Weights of a small transformer language model.
Training: a variant of Adam for these matrices, 488M tokens, 7444 steps.
Each number is 128 + 32 x the weight over the matrix's rms, rounded and kept within 0 to 255. Layers, rows and columns count from 0. Numbers have three digits each.

# up: layer 2 MLP up, 3584x448, rms 0.0554, rows 2394-2493, columns 64-127
# down: layer 2 MLP down (transposed), 3584x448, rms 0.0501, rows 2394-2493, columns 64-127
up2394:158152135157099101109093121155115160141104099165111066108138106112165124091120156119113173094144113069157224090189158186116198224147096100133147098072102206152079090159123118157068129153139122
down2394:173108134117088167103108113186129155109117076175195140180123127110168157136160132238160090140112125052165132145192121190115129139219116083173101152158173115111102051107131122080084047175115111
up2395:164102123152125110139127120129138143158129125129137105141136110134165128127119125137121119136156100130131161130150120156118142154120124136133126136155101131137115148098115138144101123139127118
down2395:140145121125120145143112112144132130133135135124138117114133141148097128119130120099148140147145164124136111117128113144101124129110157110143116134137146122131148112126156143112111146116115128
up2396:159116124110117094125111129123129158121109148108154117096082157092221064132152131132139125167127083164119148132174105142076128127059068130129139098102077125132122086175176112153111187132132148
down2396:124179143107055139124167168083109122143055102111133132144141132158100204119114138159138122091101138135170155155112127065145049073108137161159170141130102076089117134114073151136112150133143171
up2397:117147099138098156183119206098124127123114072144124121080155079140126138167118149075093128179132092114114104160142125157105132117129145127085147154105117123154086105103140139111118162124102104
down2397:089179161106084120077154139143161148114072115134187130121170111053107120133043150069162142183114107165152154081105148156136123119151119079115141120011105081130176142099129151125165133171136155
up2398:179077153104131119172162121129153085159088132059136103129094136134103042110109167142137044149146110088104106171184148139135081121079159156134165150141074144128167140148112189080103016150088072
down2398:085118105123161097106121120124186109167142131084132144102125107164163158068173111141141098142071109100124153170176140135155112082180179148062128142156171148065122100127127136147144146025204110
up2399:115100110173144143106108128119122146116106165125129159155164185101154099154132157088069121160140149116147144083089150116138143132154040103101139078137092106122105145123127089138139151209112115
down2399:104106087126090071166148141119088072115149014129093134106146059154114142113115131116129144142113125114149112121089157128109123138154113158136112154100173109114183139189106046102159091165132138
up2400:205099077092114131126083127178128209099109126129122101089103145166165094141110065122106130147099147214134179118172142114118184166107092105127068143125144152120105136111130140184049141143135187
down2400:093166141084124122142190132074130039157155186125150106178162144111053173122105135082167125134108071171139112096170208111158115076143121182150100173138057141128118161129119155048107163157164126
up2401:142094129127146128151123148125137132128158128115129118106117149150143132123113123154130133130146105119160114138143124144110119147148144152170114123120104134132130142143117124153123135142123125
down2401:117153128136125132152120097136129145131136131119134149141135132137126113123134125151110145136138131111139162094135138157134138129123124129127131135124108139126140123137116133117102135116127102
up2402:196147138100079138128108151140201157164100097107112107136150180115175127144124130142110113164164156151136151168136112142100129100181090143112144138140073163125162177130148142159126131141092177
down2402:185122145099131083089082154133151177109148140124100169198117138101094097185111093124143113122083105153046169125148146145136089090168161122152077119129143116105111129122132128157124099088162132
up2403:159127096087088099226172134090143110091118106140121125109135198135116095140123104156150203206137109132143164108122061175144110132161159176220107103117127082122150169045051153111123076078144097
down2403:126148158143143084087099107142087078165191101081171149130168062207050169158100145112143097072126146129113097110180077131126176141150141095142133097086133130088067074133153127121109162109119123
up2404:140089094148091086161097120166104209129111097115177148107074165149141131131143084131128111142114151095164121146099111098130043106110149174121191094113053114159127129102115189130128154112095119
down2404:165109100126138088133153127063111123092114113110109114176156131146112140114128138175131157128074116128145144178165132107157102087134171147092117153152086129121109148171091165103185134130102122
up2405:146113129132137122156111141128152146128131121119134113133123146121123117140103129139128139136144133136129149157149140145129117140134127133133124142129096137113093121119117124151119128122134141
down2405:126104098118133146127123117119109115137145127142129136121129120142133136122138119120123142134136114116138130131119110154121131129134130129116104120118137124130150138120130133125133125139116124
up2406:099139086035107150166125123193144181060127117112240080135164143138195125158131134140119115109167150109157113113216153106182119106096182122156207112110055150179100200099132139155181155114123119
down2406:095162106137140130117122101211140132113108130072145139223140124087112143088174127111131089158082137063135117132136102153175132031111108109106139135099112148193130147149142134175149151102198058
up2407:150102143126115119147125144122134144128139116110129116109114145144140148124122106131112148139136142117133124134146120126116120132134140133137124146132117141131125148133119117138100136115134156
down2407:132130146143117150126146097153132135135151123141122136138134138135114102131138127132119132129127131133140143125119121127130143142159139128125136134144124110132115130132119115130136114148127111
up2408:134117131139115108117148138108130130133111116105105119104119124125143118129132113158102138124149116123140129134146103137122119120150120149153124128113110151113110122124127152124114109120130140
down2408:131125127128131149094122130127129108128144145133114127133111130120103111138123113139134156115130122115110122142131139131138142143126138121122132118136111137137114143139133131170130130120134127
up2409:160150148136143173130174183099192090119145097153129112089115167107142087160107136151119157186111086138169192133128148156151152166118130155133141128159105137149127124119129105112117123178109134
down2409:078097201145081159199156114131169133109145184161174169120153113157127083126129178107127178097175183124129079184100106156147118099145126172081131117045137156222098114213175154136128096129122191
up2410:255131132122136111156126139049142138164140170053095100143128157164133109145167155107107078168110064132215080098128137175095075163135122101091127143178177153108134092094150211128140147130079110
down2410:103162146142142134109100106149113074188186193131132172159147086119161098144103130156078175100038076140170109135177095134101194170076108234226038185137125191133138104061178046170165119149163091
up2411:182114147132173124086019155113138141136189150133155140155123125145152113143102146172072095145123165166093089122217184087097078119110098113072143156164154121145104123080158106114138083170062227
down2411:095141158176131177097214093124098058154078086106096113096147119104099140114146130084193163126105053124103106046093102100113136125211209133187131134119134108103171153098098169103162130137147072
up2412:128121046143135103179090174075126115139104131143060120027080111117188122129074102119062126191161077177063117126108152096134092168161139164148113155221055146064155153146121103128102140122113132
down2412:151135107034178133160119182166122122139131113118104163166077155151075153131178142097076147167113214131137155167211152191172156149043163145107149121146085112111167188118088127119060147114078103
up2413:145123154147161123128159204101140132157097184104133099088127127086107095127133127118129181144115102148100121183130093167125094133085123113111164169148128200129136070136127156173127053143137127
down2413:086135096076122108146087122129127147122140125150171138128113139124102132135167171132077112079137141192128113124132107097105117162138131190162164122137159152116072118087119062144159136126094156
up2414:182023096131080133142152101097114115132151126115107092067133118140226117075144062108106161095117128173146187127140144121104168174076120082116133123126063143097139177131148160145122100200136133
down2414:120162148134162081142090095094152142161145157101116115147164144150075178156122168176169070053145037082159135168158157125118096136141157120137169158118138137138136099123132134037080145174123100
up2415:093126110172103107143144110111140121160161088076105138123142160127175137152095114204046166192153105147098083107121163177138092097190139116127110123153055129135128109129098163129105120117137112
down2415:157082143149145059081098130164206136176113154079041126069087168135098108083104142130124063071154202169152208158136098142158140172132170143110131114163064178070132183050168116001115126094133098
up2416:170113113115144125122155140038141117191061127146141113124083143112075114140116086100107120115151067162150091130114122107027151133170149126137141146123065068151216148142127133095014063114140129
down2416:098170124119135117121117192181076101146157166133122132154120236153162204161179112191134143070111176088119138168136094140149139096134154140080163076121112241115091124117155081162197197114151133
up2417:070076107059074146129080137137144124155114094174162172096158127143138122110154124136121167177110136113131147085167077105122115129127102122131163133081111131103138146123123124040120091152102101
down2417:092179100151099096180092100157114109050148104138107101107172085155140114128140122147139135091138141175137117103134127118112092104158101079046124125143169137187142140188134063100076108164164134
up2418:132064154152138146217193146127176155119117093138121134044045163133200109119100127073048075178139110088100159142106134158085119117174099117179143121170066133140150119144173181185166152208121221
down2418:126054084080086197169130137235146065114202142084127202122129167094177057136061157123161164105173106097077147125104208156128209127110115173121135056127111171148133129200149090157167176139149136
up2419:107121106130166175187086176094207140107121066101160145115103162148118146127106114086103126138111140137115083142134095101105092047145131130106141118131082127136121196161145048102118155096165220
down2419:135108169205142145125096129169082089143172197145125133067162116147080103118145136089132090178110111157141170122132093111088151110107126119139149169153209088196082140172074117067160153110047160
up2420:138063091154056242097131137162159176116136113143093157125139134062159133191111124097125148073123103136125124180107096118163148129169167093109104163172145140141128116111210124145129132156184163
down2420:087182143116138076133154089122117100156153125145154133118082128128086129095125130144143151149135125142113119075160141139166138137079094158148155122102134110138154187169085139095161136110078106
up2421:081148105122094188151129147100131169105133110206114098132115100159082171109178136137060184131158126118176159108137133147138063139128070182146143078195152094071144110061065109126177153170113120
down2421:197131156131096080151082095147085152116149150121102133103153132142121168173090114119146110084084099189075064111127122166098117166166116090190188133134146106111112122189143142179063132081149160
up2422:158123144131117137144124138130131141110135109109144126123130159128146105119110115140132138133121120135135118137160121128116133137139144132136136132107104139114116157096126142140124114119113135
down2422:130139121125106124124120128121130122136101127127133119122117107133135120120117147130145142130129143132127137143102107153145141120131123140128115121130136122122139124143148125128156100155125123
up2423:155079149089055099174144156154138120084169078136141148073061151155168144190150129155119097154178175133144124128084080117124082135124113112141128125134086095107121114055129101184098106081139134
down2423:137124129168134156161091144150123121140082137208106165164098135126143108171148155171148162160097112160097166111117134147119134225160162120135131193167174184139138175169098110158173132123131170
up2424:130104116110125108159144151124136138131103134119141122134107146142130117121108118114125148109141106131135138106140115130125133136143104119120128140136094147133136142117129140133109114133109131
down2424:143132163157111135130139127131132108140104142132123134120128133121136124154114143127116124111140107129136128123116125124135138163140136152137142101133115115132135124144142125118141142118148129
up2425:106104143123181128108137159164121072125148142113188116101100150129200100089121055129063127138182108139137126139085045114134107067102122131200066087147114137116114148127117116119096059134176076
down2425:151110080141163109116101212116080140118117123158110149149090113128142090124141154108108146193113209068150112085108111111131183099082112100096110178098107173200097055082155036143115222139127142
up2426:119159113136109132129123104107115102135124096067128125013075186141124110126197051129038130122169175061142171123076071135133093095114138186168165132112142165143115107025034180088116152087115106
down2426:123077080107127136109153101119132145135113108130088063113109166096070108166117061117103064055066078135151117116141148064153117093145182100126148142107139083169103089130183143123147173066104118
up2427:132170118126189130158133140091153180147019114136156087144166138104145183069159070126084186068174124179150092172125134185120086101148097187124126123147078103112108137100089133140130140134070143
down2427:119104080073110140155091132063119102115134113194140137111118094114073076120104084096115142125077117126150121133123121109200084173089129177141138131105136092070155086116060114115142069078130089
up2428:107122134102171164127162101155144183150116110071102168154140181083146094186150157144068090140109120153142120164113162154097149080098117102202133104144112139156162131135137143125156118190122159
down2428:123088099140113149128143149128092099117140126081138123110035131127109112116177125121136128110112105155128126043125173085155128186131187199047141081134187184027137127183089156160117169086157137
up2429:117149158109136135175149070188156132183102124127145103111143136084206171154133094141094084105188101098141134154162167131094127140159177105182151169092085129122109135129105130082106097106151070
down2429:084072112138146078074080158154071118126152172151098135147116144118119126106129080207154116113124151120130123128077164149167103154117108120085127131128104119156126105199138105137147103178142137
up2430:145063098088163085181099173122107146125160102116064123074059131139178143199075089179078148193142196130113124147104127184142091036092116139161076092134139170105112120108095153123113133131102195
down2430:116096146203102161163127122147163112149133124101150124140046148120121187115058161113101127162137115164211121162166056124100084146183185170144091171098187050058142051106093137133082111043156112
up2431:171124139146128081166129132100126151135128125133098099110094169162166075124096100109117151118122138135135134144149115102095066121144158155181139110106076117141139117041125149126124083105067134
down2431:122094153155092151104116127147133135115124159125192098120141150134156154097099076145102149127160098121129185122138125124116143124107109120136111115122120126162121101181191102156107155169156163
up2432:132051151146101153140107123116131100163125162133180154051118137171170093170169145125144141139145096072166213152116140120122155152124119099130161131107110113162112101166062107091124128173130151
down2432:092172120055171125121134099165130167075136115078123095132114040177125065137137140145157106081113130139134124119100100137158154125176041126102195105124145138162102124117179162142161137000112118
up2433:136116131165166122063068151079116156158158107100134087135095120123135150114148154118127098159104128130120139206116093171131169189105088070128098119115102198102120109192126134099082101127104186
down2433:164153143140065086173092130094172138107146134123126089130159156145139158124144110127085079078206131131123193136090135115028103094162130184104143156154162130112137146140102149165170155132097068
up2434:174109040177132159101106184125128105153135084053148164099147155101142154112146154153121152163102129078093172176127124120115102202167190089171117184117102167096140154138096165099160116079117227
down2434:094159147094196108117140139138078062142204131096072129131134138109109086118103128174156111097173073103141106132219183146066133045131138106151118129136070102142101149104150150147182081123173127
up2435:109098144156103113121143138112103119149178122144072145126179181156138108107090152124125122116149157076186148182107136133129097138127108093127141075138130103113146121143053111116149131116123152
down2435:075158155076093124167068136137139118153096146083138098133125108092140132058127135159152141091127129138113174186156090122088096100077021125125198125098124122143135160155134178120156107090152119
up2436:131139099161075121196149139028105097184123126121113109066087128137144123116130136146065160153220080111145144185114158136138073083166129097150135132128102156121133168089117156087079071144081110
down2436:197115145116154034130113143160101143152169153092056159141096166222151206148129075163122108079098165152133118102172159135149082085132126146064121164126007111162183104122148093120108149141176109
up2437:150112129156121118140105128130142132142130109131114127119103150135138128102137117136118113119139133104136131147149124123094115125120140136146117134131121143111137127126116144154108124131128134
down2437:133123149123119083144133127174131121132151131097153150113125129148097129134128127144109138124108150145152142108113109143131141132105116123123132113106118118146126105158118132126105138127146113
up2438:142085167104143097107085138161198152093127132138171113121139127124103165157136118136144125154110151124108196162163150128107155176133106112120124099154097170128112170149087069139076143222127136
down2438:152148126146086087109111141105122102143117080136085161179108121124142091109127119103201153115109172161093106158152128194156158061089073129168085168166122133163164161109083167096183082127103113
up2439:180133068115121137102139146120183134163186129114107148161136142105134123171213124173106108144156149151117108146152095158078116136151121097099056137150160173111176117129121157142124092113207096
down2439:108108111127082172097129172149108154159105147159224094112100111140167099123093124090127159096135071096180162160167088140063127099139198103162203120113110111091142206150148059117064137100125133
up2440:074109144132147120169127133142099154107145093133159164114108139187132140141151108123101076094127129076174108121155127187143071091148109124175122088085054148142094116146118136112114153223171134
down2440:165107182129133113118148105031103130121091172105139152063076132177147115114124132108098106086092151216071132082150098149123088135154147168116134114122137098108120147117121150120164088101198137
up2441:087148161139053158170111219110131078110116096128098133184088162136149174168149136179087082128130134142108090133129100103094054075218122158083081214104128116120133145050063121133146135078108127
down2441:179113117142180113115172097157184166114130166211124173129144070110129120123118096121137115035136113166110097136115121091099146199094133157123134081128130109130149131119171108142160163156138159
up2442:114027119200094191145098131123190103109130091080137081118065138124180129146183048136119177135092098165110118121106147119172100070096068125155112105149122161117120068193087118164165134128090146
down2442:190181110121171096110117133094068138155156078108117093152109180162119120173053074125109132187121150137096102038145125104164148061134125111143130150163114123136108132098158208124117089169179104
up2443:141102109142141125145132164125136128131140121110123118109129139144141118114123124143119142125134116128126131131151109125103120131126121127144128148138119131110130138093128142147131117127111150
down2443:135143117126138129118118126123110125126132116137131140134136128130124116132157129145136139130122124100152130116109123123128120128136119119107143137135125133130153101139124118107124129129131135
up2444:133121063125041185099121142061119094147098085089094133057143147092149161122121014192108135136148156067152167159105115108059129174093095147075129179110155165112137122180099096089102136105110138
down2444:146169175101162198135177092174128142085145121088102165156148146148098154137146146067185070085094094166152135131138144129153100138171139112073168148152122102123087137071100043133080174070163128
up2445:172124145178133142201136148104076097216129134097124052085176122082193144219152130123062192187132101135078206128104153123069070156124111099177114128134069119116174116174160095083099013180092163
down2445:196128145160113215082146156131119134155175115182162125103167133089171108153241114183099087173177083087059111095102107117091154096117179085103071154171040157108134163068183177193129141066112094
up2446:127160131077080109135134146104143091154110138126129132109139132134133152118067142119122148157134154131155169173161069137127072166107186095128157180131118117118134178059129122118150151151086090
down2446:105167132118109099073108133139079103133214107188171063111074123147131120142091201192136129215120119158177118097046122153126152127143155091170085107159120112073139200177138074081104070119096113
up2447:212119086066068128140093110134170086124072145128109112193125131166211080123165095144098087129198134131118129064124209080019142164155155100160052166156060122125123146152131135091199148193158132
down2447:138141137189124124131163128152124109108145144149098144115163110167087176044178177147142080082132154129146097135105120194141091141078156199122148155175157182125207125167095163100071075114093154
up2448:104066128143152137165163140090159109123103118073100112189088122142199120141121081156160142110163159186120093169177017125115131112195088096153075114106140150163181138146189151095122088141134150
down2448:087175131217152093131150158159092112177111186120058114148075096151144167115154095126150120132154172131119091152106141150104151097158105108140113164098117124135058068150110119207070061140111072
up2449:199106091112145126218168119076155178126148100079148073103056114141117148075080117177117099089233123155145124173106124092124089196090115126089161142113055084115153173134119175121125153150123100
down2449:118148094083123122113157136093145079114116119112047130090124137169137086153148094086123187088172092174048208139140119088111127185131132173176135136079107140170156143173115115112141183101155121
up2450:126102071105158131123153106177125155212096118096073119060036127116077143120147162163121076134166164102103128148101136146142044150166098179156124131090057121142131126082105091145082159115108054
down2450:124154107137080134028104115105137074075083125185095126130052166083160117099188168034108128225100114138151156139116076120121085107134117141157115192088190119072178074145092122137195166080178111
up2451:145122099116120152188127117124148129152097142105124146101110167153112146172121139128103174147116099104131124136106115164108135085149087141120101115126070165131114151131105149156093133153091099
down2451:122138106112104105134134134116083143141152106120123093154116175081121137100154128111127102178117131143137152111082118122109163121155174175126163171127136081135129159076113148125170103132095127
up2452:130108150142142092115146103094139094153079151114110141092103126148203126186154129113111121123175070137156116159112136101126122108138152113110132149116083137118158157144141161103118116158096148
down2452:113138107114058118149045126143091127142139142101182077098092120100113128138097157152112097127110158153133110139167099136142066113131122123133165120066152127133171094141126144114071129181099093
up2453:154114109111146158211098151091157052210116071077151101129148162165115131115155078135084185147059133128174172120184112145092087152120154142143097092216152152130083162095137157125148147137084079
down2453:077141192116124097092106051172207080108147101070112142182163144162074220149128132088150106107103114107104069123083141163131131122131094179176137134105163108130162180177120111151105148121111022
up2454:084132124167116182139099207104102094101138096145175131092080203157128153125151116146194141124119100090132136066105153157071126124160197089161167109144063179089151152094134143182111083105100157
down2454:120162169085140099147117120164136180146153186113152130169174123208056085135139108147139102106130133176083097113117157143103128102137150090092172129070085084139117132136153138138134187176158112
up2455:181088135119192123090109221092142100163187113110130108096119097115163157202103117143156105095167124121144132176145100075089089155112128076134058085165080191130153116094181146110056064152081161
down2455:125122155144142121167111082176139136063182105151070162141082142094103074092094124149195123178116162062149147136141083131115104113138153138153200123104148062135103146177160137137217118118081146
up2456:110071179117102085242116147148132096102158117071152118107068108125123082169127168146132108183150142107171074139132110137131110217154125125137148099110041065105140144134107100138129129185162190
down2456:155109167157099114186077135097044135145074139116158135125100157077135118075126084232138137132083137142159170137101184172146150114098067123064192173145147062167122124138119144105182128141150120
up2457:111023097135172121179104170129081100147109150055164131103102167171152124095135077134087138182128159107126165161116081162075062137111121130153134126137109155128131163161110163118124098138120146
down2457:083117084120205240086075087143156157072089120096084109131102082107118113120165142121121100057096157108030149167108178139105146137121189118111129096127078145144124163050078121167072099137038155
up2458:210150138116061151158043099130151134127103142131075079100147170105153097156122144123123195150133131106192141141112136123115147151093155122116165174125119161163157162103109140121137166144078154
down2458:042166086133128137147113088102078128173112137130104101163131097137115143123149126146147143069148145119126103114085140106200064119142123173115113080118194115107073147119134144119133103100097132
up2459:202073178159081144134139124144139145185103153122074134175189111107134181143084121133138119112164119117070074140203078104059165088154154128168068168089161093100123123118174138118199144136137195
down2459:096163120179119128155176088076127162089122082141136094054102124109130054097076145133189157148127159160141121133088089136233183132141154131114134107158111123114140160145168156147117071107106148
up2460:147105143137119156169078149102191118085088095089097092132116151095147173078086138122134075190125058104127101110102111130134124117199165161129143160110101195113169146131099078112072142136136119
down2460:183097144125140084124114175152098098120142124135131105150074192145164151084114196198155128166107063121143136130120136152134135094162087120167097108145087182155154109154134181122110162138132075
up2461:124159152125084162140113214179140156107148050165103137135112098110172177089137092139073121117166150212096125133155098128011126109127122114151090146099106129131144149166192113114136088146067117
down2461:108119066122153132163151119114107154165108097116137105104090176074099072156157137107090211075093056162118108032135094118089171134113134125088113131134142190183159139107065079064141118101192117
up2462:080175173142094045190117189172107148113135125068160093148140125107146099103185093117092111077096143137118134219103126124143025141144069137133187135041066086172135115093116112194105117176100112
down2462:128103091083174209159074154044224106084167078155099046131076183148141082158097148125145119045136060136103226057202181123132162144122089112145093127055102129154187175165133105154114194088165146
up2463:139071163099141153159179103056087110172151090080164045107049089107155162146113101070130123055140167127155144101065083128125042139172121126123124102162027092175115186142105172114118045093078109
down2463:099161173139147157100164069068224173108192083116026113099176103159108115151097173149137089106189137169189120178146128160121122115168146138186107117078137168053097158201162215063009164207134135
up2464:124094128131137134147099147125132125145117122114147137124107135110148139128108135138117127122157116126117127121144120123127114133132139131142112129128117111132115144104120129135125115139106136
down2464:104140122161116124129135135155149102129129132131141134110110119137135121106143130131137136133130128121125112125130097128144112107135126139150144121133109149113126137161134136137109139120140117
up2465:124136128205076162158119202106099143160111105000179000173152166102066176096092102157115138151147130163094228193144108110119062119107204196161174139065137149098182213116093207119180000085139044
down2465:190144142125120144149127127098124135064146156077136150116138134138074070143117154148119098109152133134108227106076128083069100089182192148167082134074146071139170147137198155162131143255165107
up2466:138162111144103136147083121153164162083111083101141122142128114120101143120127131160113144069139129086170113100209115130090089123192117119101096133099117183111139101071114138132140141155105153
down2466:089139130151114147138106119187119086200117146115136127111148137087161078107127084110210194114091139097132124182150104098154151107101120090119138103102140078115175161109138122122180131142165095
up2467:163103112126124121155142145128127140125130129138128112099116174147129151137135092144093154145147135118120180122138127133112116124135121138134112142127096144122140132096135154140097133136136134
down2467:128127146114130102123162117118111113154120138122117135139152147098123105101161161127142104126147145164081145123157124115156157130135139128155153118164107085128112123132149149121161100077092110
up2468:123117095098154178133151141100132089119099114129151112119073095169091146127144054126124204094181139152130091146129148144081126108165148167162116068145119139136159164142119134145147125116105205
down2468:110127080093192099103108131143146105188132124135115095090097175133126102065170122107149143128124075145113074175143131167069148110097160094174210099110120143130155135110094120160148122088113126
up2469:157126054095159129213141195109145101094123114157094100109123134139155123114125118113091155170120148095165195163129197109092130139216124125135138151155185235106144122072073148186138177120161125
down2469:140106163079147136165097083135093084130120043144127122099135091155107166134114140074158127172088134124138084185140096130173078112108162168161181146156147116133125133133100166146079125155077162
up2470:150081156108138134191121167093092114184098157146144057091127120154107126046102135093144118168109135159147147186188144058141136142208178099141129157101132144129065116110082167151150090148111159
down2470:126145136102173081121099112144104143159106155193165155117172192124169077170133127132114149121141112114165204113173132128128119161072148088130151150195122132141146158129186127083120143131134092
up2471:126119071148143128121201177121104103106100129078129151111158148105107103113128105089161087137168140101160125140132129157154108084192148127136117147080105157127116152054056122157154123117084154
down2471:144143157154080157119121132142142120092115103122187143112184089126092160110141103128130121083167157183085151160151079067137151123100128115114166130158153112133108153143140107111151118145158114
up2472:140108123120143134132124139129139109133136122132135136117121149119127120124133105138111147137150113120152137122152112142124117128120125141153135121133126139135129136123130124132099115110123127
down2472:135132111144112164154121139124129139129130084105139123128137114140139119144139133138129099149122133120104140114114128135110122124144150141133108123110126131133143148140131110133135130141135128
up2473:150137122135115130124147138136118136131138114106118109126108161113150131094129104150116150135165104122141145139161116133128123121134120140163113160124080166127116134124138144170139103118107139
down2473:122137136135116148152134115123137138148139135130157141129141110129131138134100138104112128137123123117145154131125137104116131139119132130131136145144155137138129124138122118124130140136127138
up2474:099129055129118101092146207099152108160125051144199133094076146126143184141156072140144117147106126097159138160073076101129100083174107132125145196114129157148132130077120125093084184101070169
down2474:096156082070066123112140129131094147077078159076136125078145103088148149161096166178158210134094163141137132164129177105051151147104145123143140173074152101186107132114147061125138157139052140
up2475:114141123159069106160134147125141150129122058155140095143046164047108228104128137132143039070153146139099137163110124199130068127120166196188163164208071100114097130113093139137109135173080133
down2475:143130156154099106087190134096102097124093097134116119165152135199155064154126158141108108134048154076109109108165131075085161099107161122094172130147111087156094105179096081152154137133185120
up2476:153117106145132180201153169114186084153107121084132120113037141094157071176092096125137167167132151135173129100069117137119088170123079167145087103162099169165146162127071093130060114114125146
down2476:130148150221174153109073127106163146146144150182088142133184150107157176095157066133143126160058127072168189091104141116102105104061097080173093130105106066141184063138126125097107093173095097
up2477:103141100123159099128129131149100173099090113169180121146107108165142136137124101137101161149144134075150183097093168161183075148104133125143116147063123114131128161097146193210076119113107128
down2477:071161155131117190119154142198161143153116103160187096148197149131160116099211162082141115105131156163128107112121154118099080208096153087119191120072110080138146051154097101151134037126143143
up2478:131148154110093124135155129131202139166130161119125124093182120152146128078117121151104132121164167156135102137120064137144186100103097114130126116111078141132124123126169164119141142114091174
down2478:110139115134147147121068120133097107105143096140151085097128129133121135185111140131178090180096057138115160154117100110125036117162135073123132152094145095123204139124115107157120125104132107
up2479:139116123133151117125112149141148133135114128118137124121126156135135112112117116116144128112136124137152136130139116138117123132134128129145103146125108130140119135115119134151111126123120140
down2479:127118127123151138144132125125116116121146139124135123129116115131135127112140125109118130148133128133122124124119119133133145148118139128122153115120115131129134128124120140091134131168125122
up2480:179159071123119130201146158090073176123096146075186100110107146104126067090168083129175093159154121171067160205174065129099095128207114161120111151105157109155167112088125150120109087139039171
down2480:150126149103123103149137071136139111180094115106102126174151136166112160130122170171075173100119153089210113218090093212173136141126169161191178110105153135117117143202111141103115129113105144
up2481:146098172078086122120127202151123081058130138122117099155054134088157083110140088134070080094187221144094143155181091140109111146116120107220125072109021115133145138106123089099045060130115137
down2481:124100107142211159175152152112086074143088096128088189174158155072147097089161122129205211082195138142072117108135147079043125091130155187133146156165136124166111162149176164178109137165067131
up2482:154095103082169133172095163162095084094097139140152130077125186122130135120094096127131146178174130066103108143116112100152064096124173209152100142145148117080145149126105146142129148076137100
down2482:104214108163147122090139106098080123186093113096150088151114150152164119159172105089081098114087108165110188134073120128101115128088103105135124129138102127158212108227089076060028080168121178
up2483:149091165133190130146127183082123095133174156124203092129122155165163191213146180161140151083212223168074186107153183120110154136118100103118140109125071160092169084140105107113082051218104123
down2483:173120114184132169185149147069118110118126100088114128142093124137097104114123121100129131100127093113079086155116150111101071114181133109141162161115195131136076126169105162107102152054117111
up2484:137010143122108114124154146104194100094106083117148107104156137111218110122119093143094088146172145121185117122100101095123154106112114099184080110142073105124152141153131127129077136123142137
down2484:145151073142076091118092103140122182190121108125132112129157158128135188141090151157096145120199133161088131157020130166142161112123114202142077099121136176111117198173086152144146076136117177
up2485:188113133145153185107103145024169109183137134096165109146098124163144164136127163122109143138115142104083110170167130087071084181101112107113108119165100187130149132130125150146088101138066211
down2485:122183119178111163121114133141100129114067116108142128155114182103089096140105128148167118130100152109123130132114188092139117116092142165052112117174093068172076144076166122123123119082149143
up2486:154103133121133117158122136119157137148127128112139101131101138129141128113108098134123107129136125119120116147158137131112118108139139144144118126133110155111142137101119118145125118146112147
down2486:129142140156094145107143145106119118143110135144149134120129128101132166129127143109134127118140140140140130134129100108118124162144131148130132138145134118113120116118132133118162125105121127
up2487:230046126118166116110092176129110113144150176103187126063094220134131139147073080190108088207138139158131117098142141177086160127184159146111090164121153164086173131147160136179158110137181115
down2487:120158151072152162107111115181073079137115106106178160149127101094145092088175192102147112119064068092163121076152132090089164067107070126142112141146128148138106114108103119066085096149107058
up2488:079097112107096203109113185095151123198133043089181110061132138168129122105134107174100183132153100079236136138125048136093148112120146157132179101157063155121140096119098213050091103144125138
down2488:106149144055105080093119191106149120150087132129106121136161173050051130122108191143136115053121104162144157150143172146131128108132119240175165146111122093185094074168111188061184181243141166
up2489:166167125179085136111100192106147112114147138115077152132121130152213150161108176146093129123081151163165134175100159118092071137179137128099073156204157157061112141109146166209141076133113176
down2489:130098104159083135108192123120082064155084084164095144173169118095105107152145159157187116095115113119112191186202109117146143099112158169126138116164129151114096191148085181150170071096119176
up2490:128114156078101143166121163162128134112130130082057121061109145139187075140131055115135151078112123138127153156162132183059110172173104110134089147139074155196160149156131094109109181161153159
down2490:165134143143204175118174111104081073065148183133142115102145106144104099169098093111162113116223138146080141146144063169097128133125121158142170167175157083133145105168130157108173100085178141
up2491:161118147193142130084079135148154106158116050111128160079116105093215120134115074126132184148131148123151180180188117130083080147112178080139090179087083163134107130142095155076147151148069219
down2491:101111082105175112161146131162165144123111131028128131128128116088155073144125136052090082156108181099102085124065122177081202068107027138072154152123116145104100125100191173160072114105191054
up2492:174132173119134170223104129066153143093088104158056109146112156087110105150130147141073161173145159105151145172133124120114057181154115205109120107069137160148149119066109058151117164169154113
down2492:157108201159129103122142058145122115155192138179137137102100172121172127073074085136124118178174126138127076088074175073115135134143173135209161139107066111152126137099107117139176123116148070
up2493:165130135120225120158028164122104120206128177101180087087081120158158155122127108128104168219131114162125126101131033109047132131124099148088105134091074135063128152141117129154089070150175096
down2493:094139108153107121143104145123148150110102105125169123135130086129093114124118107051115102147140115146084177053152160147159132168179123129092145093078102149153053183134076142088202125068125149